From a checkpoint of a small transformer trained on Wikipedia: 238M tokens.
Each number is 128 + 32 x the weight over the matrix's rms, rounded and kept within 0 to 255. Layers, rows and columns count from 0.

# layer 10 MLP down (transposed), 640x160, rms 0.0848, rows 510-519, columns 0-159
[[141 121 149 155  99 151 162 139 105  80 165 168 117 114 120 137 166 120 124 150 115 131 173 151 182  89 157 116 195 126  50  85 135 125 108 118 111 132 126 148 141 141 161 145 162 155 119 158  97  91  85  73 163  81 135 150 128 106 217 140  98  77 167 137 111 123 102 175  86  70 120 152  89 126  94 134  93  52  86  96 130 177 127  90  88 101 171 174 120 177 115 183 136 196  82 130 168 154 126 127 158 122 110 119 123 131 140 133  93  65 186 146 141 136 158 101 172 138 185  93 114  97 139 122 110  72 162 110 159 163  72 136 105 113 165 116 117 149  96 166 110  72 160 133 206 117 160 176  99  85 193 107  75 112  96  88 173 129 159 194]
 [132 133  64 185 147 116 151 116 139 160  98 147 167 133 106 153 141 106  77  67 162 148  75  91 162 132  98 141 141 169 110 156 112 192 185 113 160 152 136 165 123 154 129 110 141 156 122 118 100 120 118 140 138 112 154 161 120  54 176  58 140  81 123 169 102  70 137 164 106 135 136 195 108 148  99 112 170 189 127  54 149 121  72  72 126 135 181 110  92 166 163 178 120  64 115 149 126 126 154 144 164 123  90 154 121 122 118 143 103 135 122 128 170 110 131 154  97 102 170 130 144 129 107  74 120 129  94 129 120 142 138 198 154 121  97 116 159 147 171 202 142 160 172  87 108 160 151 168  85 129 155 175 139  91 153 128 118 128 161 126]
 [160 126 113 118 130 163 234 125 168 133  96 136  87 122 107 112 124 128 214 122 171 150 167  89 140 142 141  80 184 177 212 139 126 116 154 174 191 122 175  96 149 187  62 100 172 108  82  80 106  55 196 155 146 124 139 120 125 119  87 112 130 110 146  83 135 136 116 114 116 137 135 114 159  90 137 137 165 160 127 157  81 108 126 129  71 136 181  93 154 124 137  80 154 127 145  96 146 142 125  98 100 133 119 157 139 111 108 138 145 139 135 122  95 109 145 163 140  87  90 220 139 145 137 145 124 131 146  99 148 105 164 116 130 149 102 170 121 107 131 128 121 154  89  98 132 131 135  25 110 128 153 152 134 117 139 131  88 137 134 176]
 [164 165 164  48 121  82 145 144 112 144 158 169 135 131 143 151  93 102 171 193 133 183 159 161 109 165 154 146 145 117 155 116 142 103  97 120 144  77 116 173 146 215 142 116  99  89 145  59 158  47 110 113 131 190 114 112 130 135 202 132 147  83 100 154 155 181 181 127  88 186  94  69 103  68 152 150 115  84 127 182 129 128  98  99  66 103 129 185 103 166 124  78 136 133 165 109 209  81 145 159  60  75 173 137 156 161 141 180  95 128 119 128 117 146 110 152 113  90 131 125 127 122 188 145 176 136 101 146  85 115 201  80 135 139 119  89 122 133 155 108  94 140 166 138 138 122 122 184 145 165 141  92 124 102 156  98  84 132 112 129]
 [ 97 173 181  95 111 101 158 124  74 119 113 134 160 104 153 143 132 194  61 146 143 112 126 102  94 133 106 167 207 128 131 101 128 130 143 119 120 102 151  85 137 137 141 111 113 182 153 186 198 109  62 147 125 122 111 125 149 138 107 158 177 145 113 178 162 153 177  80  90 137 166 109 126 130 105 136 167 115 155 113  88 114 154  90 119 175 110 210 137 111 118 118 182 164 160 122 104 134 156 132 146 119  81 186  81 255 208 125  88 196 154 161 114 106  94 153 150 140 178 140 118 148 140 130 114  75 141  94  38 115 192 111 134 122 140 134 159 120  66 168 136  90 143 107 179  82 118 131 125 121  74 102  83 111 120 135 131 130  74 129]
 [177 151 108 161  74  79  78 161 152 150 117 110 147 152 126 213 166 150 146  89 182 158 132  99  88 189  78 101 128 126 122 123  95 142 166  62 159 113 197 173 176 117 132 126  95 130 141 102  92 117 159 119 178  71 167  65 121 230 119 118 114 159  86 142 120 105 115 212 124 137  90 133 124 107 119  94 104 126 159 111  84 150 146 167 158 145 107 114 162 167 149 105 146 130 157 106 182 107 102 165 116 146 105 125 158 119 148 177 140 100  95 189 124 113 127 110 124 172 103  92 113 170 124 130 152  86 143 112  80 150 128  80 132 140  69 127 100 106 175  99 123 159 149 138 113 140  68 225 178 123 210 165 140 117 164 124 122 114 105 126]
 [ 76 148  80 174 166 146 129 120 124  92 122 126 103  86 173 140 124 173 132 152  88  97 101  93  94 187 137 129 162  90  77 175 182  81 163 174  80 201  83 117 115 169 174 100 162 129 128 159 105 119  71 129 155 117 193 189 171  91 103  91 141 127 170 170 110 142 222 126 127 153 143  84 166 181  22 134 165 128  94 131  72  90 123  95 106  97  99 105  80 154 107  99 129 134  87  97 115 201 143 172 135  61 127  75 136 109 186 151 130  71  88  71 139 112 150 135 145 143 107 127 119 114 143  91 132 116 102 127 149 117 148 105  74 155 180 125  93 117 194 136 123 158 165  89 163  96 130  94 115 145 160 184 118 121 159  93 105 191 163 183]
 [117 158 102  47 104 190  99 157 132 169 147 188 149 143 102 124 101 162  92  71 140 118 204 141 146  75  91  90 115 127 139 152 104  51 140 161 166  78 101 157 124 153 100 172 119  66 159 125 134 169 109 141 119 104 145  74 127 128  90 120 139  82 186  95 154 128 120 109 160 167 210 139 147 117 118 124 115 139  97 159 166 129  81 133 190 121 152 108 140 123 177 118  73 145 152 113 140 112 120 104 169 150  91 177 119 119 139 161 126 165 114 151 146 174 144 108  94 160 124 104 194  92  96 154  55  95 161 174 133 170 164 180  87 109 139 105  78 107 168 151 115 147  92  74  92 159 146 141 157 107 142 133  95  95 145 165 112 172 116 176]
 [107 199 114 114 139 108  84 149  96  94 108 106 116 169 108 137 110  94  73 130 146  97 141 104  83 130  87 153 145 164 122 125 107  85 203 122 165 124 116 134 101 174  73 144 155 147 115 102  99 105 188 151 108 118  98  84 135  85  89 120 143 138 117 201  99 120 153 155 170 175  78 116  78 152 111 139 189 121 127 120  97 123 158  91  67  87 103 125 170 155 109  42  59 107 156 141  86 143 143 166 143 152 110  48 195 106  73 169 117 136  80 108  71 138 126 143 100 136 107 138 195 128 146  61 143 120 146 158 164  61 106 128 108 103 114  58  87 124 168  74 172 146 124  89 104  94 131 107 110 124 120 120 139 123 164 157  97  85 118 117]
 [132 143  67 126 141 139 163 124 127 144 107  86 125 140 200 133 169 117 110  63 154  54 159 114 112  93 135 140 143 120 115 110 144  93 171 153 122  90  64  95 148  67 175 111 170  70 142 152  77 174 124 122 177 105 114 121  85 145 171 151 146 146 169 100 144 174 109  87  58 191 141 107 110 114  77  89 119  82  91  92 138 125  43  47  91 131 127 122 136  63  87 131 151 149 140 131 103 119 131 142 157 132 134 138 104 132 162 135 118 126  67 131 170 102 107 176 104 110 183 146 108 116 197 133 121 138 121 159 128 156 145 151 134 115 188  94 110 158 116  88 168 143 163 184 115  99 125 140 117 121  80 128 110 162 155 148  96 156 199 132]]
# layer 10 MLP up, 640x160, rms 0.221, rows 511-520, columns 0-159
[[110 117 213 102 108 121 105 138 132  92 150 149 127 168 160 102 121 162 168 107 128 135 177 128 114  68 134 103 155 147 165 120  98 128 140 143 175 103 133  78 140 114 129 122 110  85 132 177 138  91 169 131  97 176  99 148 112 113 103  97 130 152 116  72  64 144 156 126 148 133 137  88 148 150 119 112 124 177  84 135 160 128 116 144 151 157 127 121 164 119 132 102 157 140 118 158 136 112  95 126 121 133 129 121 120  72 140 149 140 149  94 159  70 119 109 147 129 181 140 126 106 125 131 174 124  83 151 124 109  82 125 124 120 116 126 107  80 102 156 161  97 153  71 127  77 150 152 128 143 139 119  67 177 107 150 117 139 112 117 147]
 [169 134  92 134 115  95 161 171 169  98 120  98 178 153 135 106  86 134 119 122 142  79 143  65 151 185 152 158 179 222 114 157 135 129 126 101 152 115 107 137 114  69 102 134  74 170 156 145  95  94 138 163 145 106 124 130  70 147 104 112 137 143 146 134 157  95 172 212  66 172 106 123 101 108 108 144 122 125 146 116 161 117 129  89  68 141 103  89 154 136 133  31 106 143  93 114 108 120 128 149  96 132 144 124 144 125 150 165 105 103 111 140 100  93 125 151 179 159 103 165 123  75  96 114 112  69  86 138 152 117 128  88 162 186  64 150  88 160 133  88 138  94 150 143 174  99 106  98 127 100 118 102 110 155 123 100 141 187 187 129]
 [121 136 150 171 118 132 110 143 174 162  88 145 171 107 107 108  77 102 123 132 170 133 105 169 111 183 185 149 163  88  59 115 148 124 169 100 153 132 100 132 138 190  76 119  88 129  57 114 107 114 152 157 177 124 101 100 174 132 126 171 157 169  65 162  85  80  58  71 181 122  89 168 117  89 133 129 141 104 141 153 126 101 206 194 176 158 159  88  98 145 125 133 147 123 116  45 105 123 118  96 120 163 153 106 160  84  93 159 147 125 112 122  49 132 104 129 115 127 123 149 137 113  86 110 111 135  62 130 224 128 116 116  93 121  89 161 121 163 123 107 172 198 173 119 176 149 130 141  72 111 153 157 155 150 140 148 116  94 131 107]
 [112  71 199 133  89 161 123 129 145  61 133  79 125 129 130 124  99  89  84  77 109 117 111  73  49  95 141 138 104  63 141  95 146 162  93 139  76  86  75 109 114 106 161 161  89  84 174 124  96 153  82 146 151 174 118 169  55 122 190 141 130 178 116  73 165 137 136 128 163 123 122 114 132 194  61 114 143 121  89  72 122 129 191 155 162  88  95 128 122 146 110  81 131 154 197 199 112 167 158 143 173 110 135 104  60 135 164 138 145 136  87 131  99 156 129 173 174 168 121 139 166 151 126 149 122  84 147 184 156 138 130  91  75 190  60 159  97  98  97 109 180 106  87 107 146 130 132 150 133 103 149 137  85  97 127 131 209 100 178 105]
 [ 94 103  94 180 132 100 154 140 149 142 125 119 122 149  97 106  92 122 152 123  61 107 146 122 126 111 144 146 162 122 117 119 121 165 113 172 104 166  81 106 110 155 101  60 136 123 129 140 118 148 137  85 118 100 127 138  72  43 146 132 140 213 147 163 162 178 112 167 168  94 180 131 140 185 141 130 183 162 107 127 125 104  79 122 178 177 120 178  52 112 152 210 161 164 130 194 162  95 120 195 154 182 118 111 110  97 154  56  51 183 169 142 129 148 127 116 151 108 166  42 105  67 192 138  43 104 105 110 141 137 101 124 111  94 118 119  98 132 176 120 168 139 135 110 118 126 109 112 126 133 177  99 138 121 128  70 127 152 116 119]
 [223 107 136 148 110 172 125 137 115 171 181 142 101 117 129  70 167  98 127 135  89 203 153 109 139 123 149 114 167  61 164 117 110 139  77 131 152 106 142 107 166 175 124 163 124 144 128  63 131 168 209  93 134 119 144 149 108 143 114  97 141 165 117  98 108 156  89  49 209  91 111 134 135 151 141 140 151 124 121 131 140 140 151 167  96  87 154 127 230 103 118 144 107  78 108 127 134 141 151 122 140  99  67 172 141 139  95 120 169 140  81 189 124 173 148  75  99 168  87 114 161 114 124 148 169 132 191 142  67  92 147 124 141 160 145 165 158 126 149 153 114 166 126  86 113 143 149 128  86  71 110  55 102 125 145  98 142 124 101  87]
 [107 124 123 139  99 100 143 114 130 180 166 181 150 105 192 108 150  65  62 113 139 132 111  78 165 166 138 183 102 121 104 160 132 197 129 100  73 185 104 152 105  98 201  84  61 116 114  75  56  41  98  98 149 160 104 117 115  36 156 104 146 123  66 108  89 128 159  63 144 133 113 195 147 163 121 126  94 122 163 144 128 149 119 170 100  93 110 133  99  75 193 168 116 122 118 133 139  87  79  81 161 142 119  97 135 140 127 133 152 169 108  77 121 112 129  96 122 135  97 129  89 122 155  80 142 137  95 127 169 148 121 156  88 104 100 121 169 108 152 159 123 151 134 193 174  82 108  96  83 147 149 171 115 118 136 113 121 154 203 100]
 [132 151 199 117 162 130 138 206 179 101 118 138 170  74 125 113 119 112 181 127 135 138 122 137  93 189 106  81 145 120  86 130 183 157 122 141 183 108  89  92 174 105 103 112 123  74 144 130 193  98 123  95  95 157 147  93 135 120 160 128 164 143 166 116 168 105  79  97  90 126  53 175 118 149 159 172  92 129 170 141 139 105 107 112 149 129 156 114 153 154 135 142 188 118  80 167 154 134 108 165 135 149 144 128  74 134 155 125 161 145 129  99 110  76 136 137 180 126 114 167 131  96 111 151 127 134 149 105  67 113 124 111  81 186 129 143  94 191 188 121 101 101 173 132  68 151  59 130 130 130  88 147 109  50 165 115 110 173 109  57]
 [106 130 132 129  54 156  89 148 144  99 106 185 141 126 135 129 131  56 139 166 119 132  79 185 202 146  80 105 102  43  80  95 152  97 154 114 170 188  64 140 120 152 153  98 146  88 111 104  74  50 142 125  99 134 114 153 156 148 120 117 146 152 114 171 186 112 168 135 176  71 103 168  65 124 114 176 120 135 138 100 111 116  82 148 131 109 156 121 138 135 122  86 135 169 144 166 114 129 129 111 121  75 152 152 125  74 122 125  77 101 151  87 100 108 133 176 170 118 148  86 145  89 142 119 168 136 140 102 164 107  98 151  83 156 126 179 157 128 105 147 133 100 145  85 178 119 148 180 145 178 138 173  69 114 140 136 111 164 124 150]
 [153 114 114 119 151 136 174 100 101 143 174 127 144 103  76 122 141 135 109 125 128 136 128 146 164 152 159  76 117 145 152 160 174 130  83 128 178 128  92 132 183 186 131  99 133  62 132 117 141 180 130 126 119  79 185 186 166 152 149  99 101  77  96 144 110 111 107 141 153  74  86  96 121 134 114 107  78  93  95 126 104  93 129 107 157 130  93 113  94 116 109 116 167 115 163  73 121 100 140 127  96 107 162 148 120 172 100 111 127 104  86 179  81 172  95 160 141 141 103 139 149 109 168 107 135 205 148 103 122  89 188 141 125  99 104 165 148 181 177 108 172 143 155 125  53  90 174 130 128 114 148 145 153 143 166 108 159  99 166  89]]